Weights of a small GPT-style language model, trained from scratch on English Wikipedia: 3.45M parameters, a smear gate.
Each number is 128 + 24 x the weight over its row's rms, rounded and kept within 0 to 255. Layers, rows and columns count from 0. The size above them is the row's rms in percent of the matrix's.

# layer 12 MLP down (transposed), 384x96, rms 0.0802, rows 18-86, columns 48-95
size [ 95 100  95 122 102  95  94 105 103  97 107  99 106 103  96 105 107  97 102 106 110  89 105  98  97 102 100  89 101  99  92 105 100 103 101 105 101 107  99  99 101  97 104 100 102 100  97 102 107  95 103 104 100  96  91 104 105 102  91  96 103  92 105 106 102  99 102 101  96]
[[116 120 124 114 125 144 113  99 125 127 129 108 139 120 125 144 130 127 152 115 155 168 151 150 139 101 174 150 126  99 147 109 141  94 129  78 105 154 115 133 135 105 142 148 148 119 126  88]
 [121 133 137 122 159 124 116 148 149 144 137 149 122 166 138 161  82 136 110 130 120 137 126 127  95 115  72 138  81 112 112 151 129 107 126 174 142 110 123 153 170 145 160 108  96  86 148 150]
 [113 107 139 123 115 125 153 131 133 126 140 109 164  94 105 105 120 116 125 143 155  90 112 123 134 138 105 123 121 155 102 119 151 124  96 113 127 160 146 135 120 129 109 136 121 120 135  65]
 [117 110 154 166 156 128 100 169 135 118 140 114 116 156 130 157 126 115 157 114 142 158  85 110 162 136 117 102 148 102 125 109 144 161  97 122 104 136 105 146 130 144  92  90 153 125 140 113]
 [153 144 139  88 135 143 142 110 145  89 101 116 102 147 151 174 100 115 137 154 100 145 147 130 105 145 161 127 127 118 121 148 126 153 108 117 102 124 100 108 114 132 100 118 115 130 105 110]
 [112 119 161 152  84 125 135 116  94 188 152 167 140 109 111 149 145  92 134 132 135 122 128 129 120 117 173 125 121 168 168 126 118 124 126 135 121 162  93 110 157 130 100 124 135 119  84 132]
 [ 95 144 147 122  88 108 125 112 202 140 143 131 102 109 145 167 140 122 114 140 121 120 133 165 149 130 125 134 108 170 154 172 127 131  98 202 116 156 128  99 165 119 109 179 151 115  90 113]
 [145 126 121 104 156  89 118 116 172 127 145 154 125 137 119 105 139  86 165 109 100 108 157 151 126 145 114 110 185 142 138 133 125 146 120 168 153 133 116  95 140  92 126 155 141  87 121  65]
 [102 107 125  92 112 140 140 141 117 138  86 131 122 110 135 153 126 125 111 109 133 164 131 160 103  92 114 130 149 122 134  81 181 111 125 140 117 145 117 130 125  86 119 175 148 152 128 119]
 [135 121 132 123 118 133 168 151 133 113 108 105  94 139 160 157 104 103 114 155  93 158 143 125 125 132 119 121  91 137 147 110 116 118 132 184 131 126 171 114 147 121 105 142 115 128  96 157]
 [144 145 112 113 120  89  97  98 126 130 125 148 115 147 148 158  75 138 127 134 123 110 122 138 103 102 117  69 114 174 125 122 165 142 119 117 103 123 136 135 169 112 149 148 173 136 126 124]
 [ 93  79 161 134 150 101 142 150 106 127 101 114 113 101  71 119  98 144  95 135 135  93 114 141 161 100  99 124  78 139 127 134 106 128 113 106 140 128 140 114 134 146 210 163 132 118 161 109]
 [ 75 154 149 145 126  88 105 124 101 113 110 116 119 159 113 139 130 106 132 110 160 142 156 132 110 149 129 136 116 118 110 141 163 143 161  94 124 127 125 108 103 130 118 137 105 145 111  85]
 [131 134 111 131 101 142 137 131 100 151 122 140 120 149  86 149 130  94 149 129  97 165 109 137 172 132 149 125 137 139 125 151 130  94 147 132 141 135 174 137 156 142 121 135 138 137 100 137]
 [ 99 111 126 148 137 151 151 144 122 101  74 139 131 126 174 165  99 142  91 167 154 140 169 137 157 155 103 105 152 125 126  78 157 158 153 139 154 149 114 132 128 112 125 136 126 120 138 160]
 [143 122  93 135 165 127 160 106 133 142 154 161 150 167 140 139 156 115 150 141  84  82 107 134 157 163  82 119 125 136 130 128 125 108 136  83 126 105 109 154 150 145 144  86 145 148 155 140]
 [137 154 135 127 120 120 140 124 101 111 109  86 120 148 175 132 183  95 150 122 187 157 149 136 131 127 172 136 127 145 127 150 136 108 148 156  84 126 118 113 134 145 153 139 141 100 134 136]
 [148 144  82 119 114 114 146 139 142 156 152 111 115 151  86 130 115 107  80 132 147 140 121 111 126 128  99 126 156 125 111 139 119 136 139 138 128 131 127 177  86 109 124 124 148 184 151  95]
 [104 129 130  97 162 144 138 114  50 146  59 117 180  93 110 114  97 127 119 136 125 150 165 144 154 157 128 127 147 134 171 115 105 132 137 118 121 129 150 102  98 122 122 142 161 107 136  96]
 [146 132 159 117  94 126 116 127 160 109 146  86 153 124  99  70  82 104 128 135 110 125 121 122 113 105 107 147 131  82 146 108  86 147 157 113 153 104 137 165 132 103 102 122 160 117 139 100]
 [ 88 124 135  63 121 138 163 110 125 132  96 115  62 127 150 104 163 118 107 121 151 107 158 144 148 136 121 126  97 174 150 146 130 124  90 150 118  99  92 157 170 127 142 108 134 119 123 107]
 [190 126 153  87 121 127 132 127 159 126 145 126 104 126  98 131 140 119 111  83 106 139 143 138 141 118 112 153 165 111  96  89 156 129 132 123 109 129 163 133 132 128 196 106 114  99  86 159]
 [124 109 126 148 129 145 139 124 122 180 130 135 106  98 161  84 136  53 136 173 149 147 145 118 125 142 166 145 140 129 140 135 136 165 116 135 117  97 170 114 127 103 107 132 122 130  90 125]
 [135 128 132 114  84 123 134 149 142 145 186 128 146  79 109  98 168 124  76  92 123 112 128 102 118 124 155 108 119 102  91 126 109 115 142 160 126  75 119 109 113 112 137 121  82 137 126 126]
 [138 129 166 170 162 121 127 144 138  91 154 148  79 164 138 122 156 128 121 137 143 123 136 166 126 106 103 124  90 147 122 166 138 136 139 134 146 129 121  49 110 158 132 138 107 142 103 110]
 [ 77  82 111 117 137 151 113 145 113 139 119 133 108 152 110 122 127 132 104 173  98 116 129 103 134 138 161 128 125 154 148 142 118 117 125 150 171  98 134 137 160 137 101 147 106 188 129 124]
 [ 78 114 189 150  90 128 157 132  78 132 101 101 152 123  50 116 117 121 114 169 100 128 140 132 133 146 135 104 141 144 153 132 111 131  84 109 111 145 127 143 165 149 115 156 164 150 162 159]
 [172 147 165 161 122 120 137 153 120 160 147 133 131  84 115  91 128 156 136 136 159  90 122 142 133 131 153  89 118 150 117  77 104 160 101 114 143 195 155 132  84 157 178 137 164 151 145 140]
 [125 121 118 132 144 121  93 180 115  98 124 153 104 111 101 166 139 147 111 160 107 137 130 136 162 159 100 125 131 148 104 121 137 115 126 147 155 124 151  89 130 109 109 118 115 100 181 179]
 [ 93 159 107 100 104 113 100  96 149 154 112 126 101 110 130 104 154 135 156 142 154  87 137  97  98  92 159 131 144 126  80 112 141 138 134 107 117 131 150  85 130 139 107 151  89 149 165 121]
 [165 111  75 107 128 142 128 136 111 124 171 172 114 109 120 106  97 106 122 114 133 136 159 132 139 150  84 136 148 114 135 131  70  81 114 141 122 133 154 144 128 156 146 115 149 157 145 133]
 [164 122 143 139 132 165 129 125  94  98 155 146  67 153 124 145 151 129 130 113 116  98 133 127 122 134 122 124 166 119 118 135 115 146 162 110 137 117 123 157 102 112 116  99 137 153  98  96]
 [ 86 133 144 121 120 137 172 139 117 113 122 169 128  92 107 163 146 104 173 147 102 115 183 107 135 108 127  94 135 141  92 133 112 151  94  98 122 126 135  87 152 124 116 127  94 128 121 139]
 [113 116 127 125 154 129 105 135 131 134 127  91 113 122 145 103 137 113 146 118 128 120 140 134 112 135 187 120 102 121 110 113 155  92 152 120 199 107 165 116  85 134 115 132 166 126  78 152]
 [123 193 134 110 109 132 118 130 116 122 100 136 143 116 129 144 173 142  89 103 109 134 149 116 173  73 113 147 145 161  75 147 137 135 100 160 114 104 165  99 145 170 119 156  89 106 130 132]
 [145 126 171 108 125 101 142 144 144 152 100 119  82 119 118 132  79 152 164  80 104 115 133 109 107 118 128 132 125 161 105 147  91 158 109 118 159 143 105 111 147 175 142 155 120 108 161 104]
 [128 105  71 106 113 148 122 102 130 126 147 103 130 111  95 132 152  73 110  79 134 113 121 113 102 101 146 167 129 158 104 118 134 115 137 161 104 141 113 147 170 167 129 104 155 162 160  99]
 [136 183 142 155 135 200 161 100  95 155 149  91 123 145 115 115 174 149 133 101 136  85 116 127 144 118 121 168 143 146 154 109 122 140 106 121  98 135 135 118  89 127 107 103 124 123  89 133]
 [135 128 103 115  97 137 119  97  96 103 118 128 110 115 126 127  96 122 146 123  78 114 126 147 128  87  99 139 125 152 100 120  94 128 169 124 131 169 136 104 121 147  65 150 130 137 129 107]
 [147  96 115 121  90  97 117 119 151 121 121 160 123 125 127 101 139 131 114 173  88 136 148 112 105 128 106 101 147 159 125 108 185 122 126 144 147 152 115 132 124 142 121 171 125 102 147 121]
 [ 78 121 126 127 105 142 102  87 120 138 154 158 161 135 162 125 153  93 106 119 121 112 115 120 114 138 133 138 122 142 114 104 113 120  68 136 131 172  97 143 123 108 174 127 103 101 112 111]
 [141 139  99 110 119  89 119 141 128 148 112 137 117 115 155 127 131 122 192  99 155 135 109 126 129 128 109 105 184 121 133 146 134  71 161 142  95 138 129 148 173 119 123 129 125 102 113 179]
 [144 116 132 140 160 116 151 137 128 111 108  97 108 135 140 141 106 118  95 121 147  89 140 121 133 114 125 120  91 126 159  80  80 151 151 160 157 115 100 131 114 128 131 113 156 110 121 123]
 [118 161 151 151 101  99 100 120  79 140 101 166 117 107  93 165 185 105 139  93 102 116 170 115 152 142 122 119 117  85 139 102 131 112 118 136 112 124 120 149 129 142 128 123 138  88  94 111]
 [ 97  89 138 138  76 160 119 136 137 100 180 180 115 160 144  99 142 125  97 119 119 109 108  86 157 135 119 167 123  94 122 113 132 116 109 136 112 153 111 134 118 167 141 143 138 107 119 130]
 [117 146 139 111 139 105 116 126 115 131 123 102  91  90  71  95 139 175  73 104 166 117 111 183 121 137 124 123  91 118 151 172 145 103 142 159 131 137 134 116 112 116 142 121 125 119 122 173]
 [161 113 135 115 139 148 150 149 126 136 135 128 117 144  96 128 106 153 123  93 149 113 153 103 113 173 153  98 152 171 165 173 120 123 145 168 111 159 136 114 119 130 126  97 104 146 134 122]
 [131 129 135  79 125 142 100 135  97  98 129 140  68 124  95 120  86 159 106 123 120 156 101 140  94 123 130  98 147 118 150 112  85 109  98 187 104 122 124  98 109 181 138 116 127 145 151 119]
 [115 145 115 151 124 137 152 152 108 149 132  55 126 124 121 135 126 138 150 123 146  93 144  95 108  95  63  81 113 143 140 119 123 137 114 115 124 146 100 160 125 118 111 103 138 122 132  75]
 [105 110 131 115 185 116 161 151 116 181 109 138 120 133 146 151 150 118 116 157 102 139  98 117  91  92  98 167 161 112  88 142 153 154 118 145 120 119 123  91 133  93 213 103 123 133 121 107]
 [124 131 105 127 109 103 119 143 139 122  89 199 134 151 167  84 110 121 136  94 131 119 153 153 104  93 151 134 157 138 162 102 155 128 118 123 134 117 133  92 121 121 130 109 140 168  94 128]
 [154 147  86 145 140 114 123 138 166 109 123 121  97 146 103 133 127 116 155 130 118 130 136 109 180 100 100 131 135 101  94 122 158 101 104 164 146 150 190 105  95 144 119 173 115 110 134 145]
 [127 102 117 142 146  86 168 129  70 109 117  99 124 155 138 146 114 144 136  76 116  77 133 124 141 121 180 110 122 131 141 128 105  82 142  90 151 148  98 129 125  90 121 129 119 107  89 130]
 [141 161 113 147 139 105 145 136 126 132 142 136 118 121  81 165 141 116 142 100  97 132 118 162 144 134 171 115 128 143  86 120 139 150  89 115 142 130 128 162 123 153 105 121  82 119 130 124]
 [107 136 159 133 101 134 149 140 132 115 161 134 128 116 117  49 112 133 125 109 116  82 177 133 159 116 112 143 141 132 155 165 133 130 172 156 156 116 165 114 101 103 105 145 166 140  98 143]
 [138 156 166 133 104 128 100 138 123 130 109  84 106  98 106 110 167 100 110 126 145 133 146 130 176 129 166 146 154  99 164 138 118 120 181 107 124 114 145 123 112 126 144 100 143 139 134  91]
 [102 159 160 130 144 139  75 110 157  97  98  97 156 159 156 112  98 142 129 136 103 156 133 103 112 150 145 128 158  99 109 112 107 144 137 114 100 132 125 155  81 146 166 135  83 120 120 137]
 [122 162 167 113 141  64 126 140 117 141  60 108 108 119 134 171  91 166 178 103 143 136 119 125 142 139 149  92 157 145 143 130 116  81 137 110 137 133 100 148 102  82 119 140 118 107 100 129]
 [142 113 124 119 153 133 151 126 161 119 140 128 113 179 140 132 117  95 146 109  73 115 108 117 132 103 130 139 126 168 178 123 109 125  82 191 138 123  75 120 105 143 181 139 182 107 114 118]
 [105 160 164 147 152 146 152 126 143 157  80 110 141 106 115 146 128 129 133  82 128 141  99 135 101 120 101 130  99 124 152  91 153  91 104 147  93 152 103  96 130 155  81 162 169 134 134  94]
 [118 102 134 131 163 136 115 112 163 121 156 132 122 122 168 128 120  80  72 169 150 152 141  95 128  85 117 102 137  69 101 153 140 151 137 120 115 134 145 129 137 130 136  99 139 109 139 162]
 [143 152 105 126  68  99  77 165 129 109 130  93 147 105 115  99 115 146 108 148 125 111 125 124 141 131 110  91 115 125 105 101 126 132 162 120 174 132 137 112 154 130 140 119 111 151 153 107]
 [164 118 106 122 152 154  82 109  98 136 109 129 156  91 141 111 134 122 102  93 106 126 141 148  99 160 118 108 121 177 112 139 118 123 153 140  91  92 119 162  74 101 137  94 123 133 107 100]
 [ 78 108 136 121 129 105 110 130 147 113 142 153 117 108 119 127 161 112  86 138 156 127 145 112 121 136 113  82 134  84 110 128 176 105 120 151 159 109 137  44 130 137 138  98 120 108 127 136]
 [108 128 139 117 110 164 123 117 130  98 145  88 136 130 166 141 119 112 127 143 105  85  97 197 157  84 151  78 144 122 140 156  96 130 134 137 132 126 143 139 138 127 159  90  91  94 110 115]
 [177 149 128 129 103 163 161 122 161 133 132 112 127 147 132 134 128 176 202  92 100  99  95  93 117 121 114 160 103 114 102 118 123 123 134 105 135 134 105 114 133 145 158 154 131 100 173  98]
 [127 166 130 163 111 115 115 124 120 129 159 102 142 110 115 130 140 133  87 187 122 140 162 125 164 159 131 149 125 156 133 112 124 165  86 139 118 127 113 126 138 105  98 153 123 126 114 143]
 [131  81 159 127  71 122 120 132 122 111 118  94 135 101 132 154 123 133 159 137 123 137 184 128 124 114  96 118 139 134 120  96 149 129 117 126 179 146 131 150 138 131  93 120 135 112 111 101]
 [132 185 127 134 143 122 142 135  90 146 167 130 137 104  96 100 122 150 104  93 126 141  96  99 137 117 100 120 154 145 133 102 146 128  63 155 110 141 128 104 133 151 132 130 108 125 114 129]]
# layer 12 MLP up, 384x96, rms 0.0802, rows 19-87, columns 48-95
size [101  96 133 104  94  93 105 100  93 110 101 104 104  91 106 109  96 101 102 107  89 106  97  95 101  98  88 102  98  88 103 102  99  96 101 100 109 102 101 106  94 103  93 100  99  98 106 107  96 101 102  97  94  90  99 112 100  98  93 103  96 108 101  98  96  99 100  94 121]
[[111 137  56  86 108 125 164  90 179 102  96  98 131 152  98 121 113 118 127 151 116 115 149 100 135 140 124 143 146 149 166 135 141 149 143 130 115 130 164 157 123 108  62 107 119 133 126 150]
 [122 119 100 114 191 137  92 110 100 102  94 126 127 100  87 143 118  95 123 127 121 107 135 147 145 127 133 116 141 132  92 124 152 172 153 100 114 105 132 139 158 116 119 112 134 159 143 139]
 [132 106 118 152 131 159 111 124 148 129 139 132 148 136 138 132 109 146 132 131 138 161  67  81 142 125 165 121 143 145  92 151 140 130 158 130  98 105  96 145 141 126 104 121 112 127 113 119]
 [124 108 102 147 106 128 113 116 133 103 152 114  90 150 119 126 161 113 139 139 120 168 141 124 106 156  78 117  70  95 167  95 165 121 118 139 135 123 151 142 158 146 108 133  98 144  93 158]
 [107 108 126 109 111 136 114 145 110 108 135 110 116 156 110 127  74 151 112  95 131  63 140 126 110 131 163 118 154  87 128 163 154 136 100 148 101 102 147 126 135 104  87 151 105 125 161 131]
 [155  86 148 107 111 129 168  81 135 142  91 142 119 173 163 109  99 129 121  96 139 123 158 129 122 129 107 158 126 137 119 123 141 119  61 106 116 118 142 176 149 108  94 120  97 127 178 101]
 [125 116 140 131 110 152 187  89 152 133 135 112  95 110 111  79 130 148 113 112 170 132 104 164 134 127 127 161 124 107 121 132 122 132 135 118 154 141 127 123 102 130 122 132 142 136 133 105]
 [129 118 110 146 167 128 174 116 156 130 135 130 148 168 132 112 126 122 117 144 148 152 149  95 133 117 160 161 154 110 134 125 140 189 133 149 105 127 112 142 102 141  91 151 118 134 144  92]
 [108 122  96 138 120 129 137 118 143 115 136 120 147 154 171 135  96 105 170 119 136  93 128 134 168 126 137 147 162  82 120 157 155 148 159  72 145 104 135 121 174 149 137 111  76  88 146 146]
 [145 106 161 151 107 131 191 126 122 108  70 110 160 109 108 116 151 115 133 136 140 124 146 124 166 116 154 145 167 114  88 170 108 165 116 125 113  95 102 144  80 109 127 121 105 111 129 107]
 [147 132 129  93 199 132 121 112 126  96  85 134 169 133  96  98 123  87 135 122 121 131  84 112 161 140  97 123 170 136 165 125 123 157 122 115 141 111 143 137 123 115 130 128 126 145 180 128]
 [113 128 125  96 137 109 170 140 174 163 100 124 152 173 103 119 102 116 119 134 143  93 125  84 176 143 129 140 118 130 139 101 135 100 130 120  71 108 131 149 145 136  94 124 120 131 179 137]
 [104 104 108  98 186 161 148  91 134 135  76 100 148  92 107  73 105 112 100  90 141 147 144 127 132 170 168 102 135 137 150 128  98 144 116  97 145 142 141 124 100 113 107 116 133 123 131 127]
 [123 125  94  91 108 138 130 110 110 143 130 164 175 111 153  88  80 139  93 154 125 114 123 176 138 120 131 153 111 123 107 105 120 148 140  98  81 127 115 158 105 158  80  84  82 112 115 161]
 [ 98  98  77 117 124 107 138 137  90 112 114 104 121 125 106 116 177 137  98 141 104 162  97 137 167 120 130 142 160 173  88 146 120 107 133  92 145 112 134  88 112 116 121  94 146 106  93 120]
 [144  91 147 144 100 133 135  81 169  95 161 155 149 154 112 128 133 103 122 104 132 113 165 148 113 113 144 163 136 132  90 161 109 113 145 147 172 103 104 114 120 133 112 155 151  98 104 152]
 [135 126 139  91 116 160 143 105 124 129 127 142 163 143 114 141 115 157  70 132 130 122  73 166 143 103 120 123 159 169 120 122 142 188 146  91 124  78 120 163 163 138  98 133 110 146 131 152]
 [134  85 118  90 155 143 113 112 148 133 153 143  94 172 118 130 132 106  83 106 141 104 126 148 139 158 108  88  88  80 123 134 138 158 105 139 120 140  97 167 124 113 132 135 109 139 152 155]
 [125 135 166 165 118 115 126  91 148 114 122 166 109 121 141 118 136 113 127 153 150 173 142 117 153 160 137 161 138 113 149 113 153 172 107 122 145 126 142  86  90 150 122  93 102 122  91 103]
 [ 70 100  92 123  93 121 119 115  94 145  99 117 146 142 124  87 116 104 129  89 150 138 139 161 100 139 139 119 103 120 131 124 146 123 116  92 114 115 138 127 122 133 130 125 113 132 170 126]
 [138 112 137 114  84 139 152 135 118 131 103 103 158 166 157  99 136 106 112 171 104 123 137 118 150 170 142 196 151 132  87  96 135  96 122 138  98 150 122 119 170  84 139 104 130 150 138 162]
 [109 116 143 111 141 104 114  91 199 131 126 168 157 122  85 123 108 134  88 157 143 153 129 142 117 145 127 113 113 135 109 152 153 107 138 118 111 135 144 170 111 153 106 135 127 110 160 122]
 [135 133  95 157 101 125 120 136 157  95 149 127 170 143 130 121 142 128 128  79 143 136  94 142 170 163 119  94 106 130 184 101 130 106 130 147 135  67 137 146 177 107 100 120 110 125 130 142]
 [112 110 159 138 118 159 114 134 107 129 167 104 117 122 131 103 131 104  99 123  96 114 148 106 161 121 140 168  95 121 110 149 149 146  89 114  78 116 132 123 141 134  91 120 100 117 115 148]
 [131 114 135 113 153 182 144 130 143 137 169 134  99 108  84  99 129 104 150  79 153 138 117 124 127 113  79 139 119  87 116 123 143 173 117  96 144 117 151 140  94 150 111 114 108 134 117 183]
 [108  72 128 137 104 121 119 108  86 138 111 120 138 141 122 106 135 117 108 134 141 171  78 111 143 150 127 107 139 119 133 131 110 110 112 146 101 146 120  87 118 114 116 141 110 131 168 150]
 [114 127 119 164 116 104 134 107 161 155 125 138 167 117 160 105  95 120 111 155  73  92  70  73 119 145 128 134 132 159 151 109 122 130 144 137 128 146 123 152 129 150 121 154 164 128 131 109]
 [125  80  98 117  88 111  90 128 123  82 115 131 111 107 171 112 145 106  96 151  96 153 132 148 166 132 150 110 146  87 119 125 149 121 134 131 139 129 115 105 158 159 129 121  71  97 152 142]
 [149 132 121 124 124 163 133 133 118 137  92 113 159  85  75  94 113 155 100 151 119 101 122 128 148 129 159 155 123  89 105 157 135 117 195 110 100 123  91 135 142 100 143 135 109 126 145 123]
 [150 144 137 141 124 122 130 122 208 154  98 117 151 147 118 141 161 124 109 178 112 137 154 140 145 123 112  89 143 143 141 178 151 139 141 132 119 122 116 139 132 151 126 146 155 123 147 145]
 [117 153 129 124 132 128 132 108 157 119  88 108 161 117 101 103 150 131  93  92 106 141  79 133 129 175 114 114 138  85 133  87 149 102 184  87 135 118 146 130 116 130 131 105 109  88 142 111]
 [112 106 159 141 135 119 103 116 164 129 113 136 154 117 164  93  81 119 167 162 137 103 118 110  88 189 107 124 126 156  73 147 106 139 124 111 142  89  76 119 120 116 100 130 110 149 101 150]
 [165 144 134 138  78  92 114 100 153  64  84 125 124 144 157 100 113 101 127 129 103 118 136 101 105 147 177 112  98 120 115  85 104  94 110 134 165 132 131 181 141 106 126 120 161  79 136 119]
 [108 129 108 168 122 158 154 114 132 134 127 131 142 154 125  95  81 143 135  88 141 121 100 170 125 135 179 120 123 148 135 137 107  91 172 129 127 130 148 110 134 123  92 107  90  71 120 135]
 [138 127  54 140 156 104 127  72 148 154 146  89 106 122 112 103 128  99  94 143 121 168 157 149 148 133 127 145 127 121  91 117 130 133 123 124 130 143 157  98 125  95 104 125 125 102 126 114]
 [152  94 173 167 177 105  97 136 147  88 154 127 165 108  86  95 108 115 156 157 157 149 135 129 152  98 139 147 135  87 140 140 141 159  94 118 165  72  75 151 127  90 114 136 139 118 128 135]
 [121 126 138 140 106 111 119 148 162 140 115 129 124 127  86  70 126 116 108 145 115 108 156  93 134 103 133 128 111  75 133 142  99 115 122 135 102 119 141 172 130  80 126 120 144 114 123 150]
 [118 113 130 114 147 139  94  76 128 157 115 122 128  73 135 125 173 116 112 125 158 136  91 152 114 141 132 136  84  98 115 159 132 111 151 153 104 128 108 127 153 158 107 138  79 126 140 118]
 [126 116  87 127 123 171 132 147 115  75 167  99 159  89 106 110  76 114  95 158 105 114 140 136 129 115 134 134 125 126 108 112 128 129 112 133 100  87 124 162 105 123 123 149 151 144 146 168]
 [130  91 139 160  95 110 104 106 127  89  99  81 168  69 133 149 109 123  93 190  81 124 154 127 129 124 104 154 127 141 152 126 133  95 114  92 113 136 105 118 133 142 126 151 145 139 110 132]
 [117  97  67 147 134  91 122 111 153 133 155 152 134 122 130  66  88 125 156 122  93 146 147  70 130 160 114 115 139  93 119 121 129 102 126 114 118 125  99 114 142 101 115 138 116 143  93 120]
 [107 104 139  97 127 121 153 112 162 104 183 106 164 141 115 107 108 117 116 120 109 131 148 112 107 102  85 136  75 121 109 125 137 113 148 133 122 103 144 123 125  61 110  98 141 128 119 162]
 [161 122 115 104 146 177 134 145 130 137 126 115 164  88 147  84 102 104 124 120 135 142 148 143 157 144 129 117 155  91 149 105 161 124 132 105 108 137 155 110 101 137 102 115 153 143  60 109]
 [125 148 126 143 178 103 126  83  96 142 199  85 113 129 125 129 103 127  96 127 131 145  96 129 112 132 144 120 118 108 146 174 143 130 142  93 108 128 108 143 113 118 107 150  99 131 156 118]
 [142 146 133 124 125 138 116 120 133 104 142 114 174 137  88 112 170 119 125  84 115 141 125 139 129 119 133 103 111 108 129 154 152 144 125  75  67 138 108 119 114 153 114 135 123 115 161 122]
 [180 122 100 129 166 155 127 103 161 115 103 141 156 149 124 132 127 114 121  78 164 131 135  94 125 161 103 152 153  73 138 113 108  91 130 152 138  78 117 131 114 109 133 119 146 119 112 157]
 [148 103 141 129 148 115 141  85 118 165 152 118  82 125 129 119  85 127 140 162 108 128 124 110 139 153 148 149 134 143 129  94 112 139 104 136 109  95 148 124 146 113 125 142 138 148 128  94]
 [112  42 105 103 170 140  96 112 134 125 126 117 167  92  96 124  90 138 115  98 155 151 102 114 139 116 131 126 120 135 110  84 125 128 109  91  88  91 111 198 103 122 132 143 119 132 122 111]
 [134 135 113 119 136 155  96 119 136  78 123 164 185 157 107 138  99 138 147 116 136 170 144 113 136  91 140 145  90  94 114 102 156 135 131 118 112 131 125 116 129  82 144 121  91 156 151 130]
 [110  82 141 177 145 136  97 107 146 142 125 112 168 152 160 115 133 111 146 176 136 141  96 101 132 144  90 160 118 156 149 112 107 125 109 117 103 113 147 134 133 116 111 157 158 111 104 102]
 [106 166 108  76 130  89 137 106 133 105 169 135 122 140 130  95 133 143 115 135 141 142 135 150 134 122 114 155 150 167 146 142 128 162 105 126  66 175  93 121  91 149  97 110  92 162  97 133]
 [156 154  99 143 117 117 129 114 102  82 149 187 123  91 118 105  76 100 127 130 131 147 116 156 106 108 164  98 135 118 123 168 149 134 121 101 110 153 155 135 142 140 149 124 154 101 114 150]
 [101 131 101  94 138 161 120 128  98 120  82 118 121 132 124 119  84 134  78  83 107 108 161 147 134 170 146 112 103  90 119 137 125 127 112 123 141 114 159  98 113 121  88  82 103 117 126 163]
 [137 116 143 153 127 121 134 121 156  77 106 140 113 136 160 101  94  41  89  86 139 159 127  90 121 126 127 115 116 176  84 122 126 101 153 123 109 140 134 170 157 139 146 130 103 129 119 124]
 [125  96 123 138 128  89 132  97 122 106 134 191 122 119 125 125 110 131 148 135 131 113  98 135 126 140 114 109 111  76 113 127 141 163 112  94 160 115 131 123 116 183 104 129 137 152 140 128]
 [106 107 109  90 123 112  84  86 135 127 112 148 128 115  90 135  97 108  89 120 132 167  80 140 155 127 148 144 102 146 136 105 139 125 124 148 118 113 157 172 140 126  57 171  99 132 121 164]
 [136 115 135 133 102 147 131 116 161 121  94 155  81  90 130  73 153 107 107 153 109 120 114 125 127 141 111 161 133 115 150 114 160 138 166 152  98 106 137 152 150  90  97 143 156 110 118 108]
 [174 115 176 100 156  80 125 109 171 134 119 154 191 152  96 137  94 106 146 114 104 138 101 135 101 157 113 125  71 105 162 114 124 172 122 125 127 176 140 142 108 144 126 168 111 123 126 128]
 [178 126 106  88 136 111 162  90 133 148 145 101 120 147  82 109 114 168 124 114 131 163 112 116 122 124 124 164 168 149 119 157 139 129 108 128 158 141 140 138  98  75 117 118  51 121 101 162]
 [150 115 121 131 118  96 126 124 118 124 165 151 148 157 128 115  84 134  64 115 153 157 102 108 201 122 110 180 151 135 126 106 153 131 123 121 145 110 151 141 146 117 102  80 142 131 146 141]
 [180 138 136 125 133 131 112 155  93 120 141 155 130 102 129 118  91 142 137 160 147  81 134 118 109 119 131 115 111 123 113 155 154 149 123 108 131  99 116 145  92 168  89 151  86 143 173 117]
 [111 136 158 111 128  95 157 127 159 151 142  92 118 174  69 118 138 128 110 143 157 148 133 128 123 131 121 155 115 122 149 159 123 133 142  83 118 139 159 127 129 110 127  89 127 142 115 114]
 [176 142 117 124 136 123 153 113 136 109 178 115 140 146 123 130  79 113 113 115 103  85 123 156 144 168 128 163 110 101 117 115 103 106  93  88 153 109 157 102 120 139 110 139 149  68 136  95]
 [142  80 148 122 131 169  75 119  95 124 118 124 129 152 151 108  75 134  96 144 116 146  86 125 170 145 166  85 124 111 123 134 110 161 142 118 120 145 104 153 117  96 142 144 166  92 146 135]
 [156 129 159 116 136 106 106 120 107  88 126 121 173  96 127 136 102 143 118 114 126 168 153 120 128 142 108 146 156 140 135 141 125 123 196 120 120  92 139 155 120 100 129 160  97 109  92 115]
 [132 115 123 119 130 123 132 130  97  92  96 115 143 105 104 110  97 154  90 143 126 147 122 103 150 157 118 106 180 115 123 141 151  99 133 155  96 170 113 144 130 136 115 148 160 130 150 130]
 [112 137  87 143 156  98 128 115 112 119 143 184 115 163 116 122 140 125  75 124 116 111 107 159 182 133 127 118 142 112 127 156 124 112 147 153 107 162 165 127 114 138 117 157  85  88 114 135]
 [150 124 126  97 179 151 166 136  78 100 158 161 149 177 120 116 107 114 114 145 120 112 122 150 124 173 127 118 177 105 113 159 110 144 131 113 108  68 135  96  97 137 118 149 149 132  97 122]
 [ 98 126 153  90  88 143 132 118 130 147  91 132 113 133 101 115 129  82 103 127 116 142 100 152 141 103 139 128  80 139 106 159 133 127 152 116  98 104 137 124 104 172 120 166  97 104  86 160]]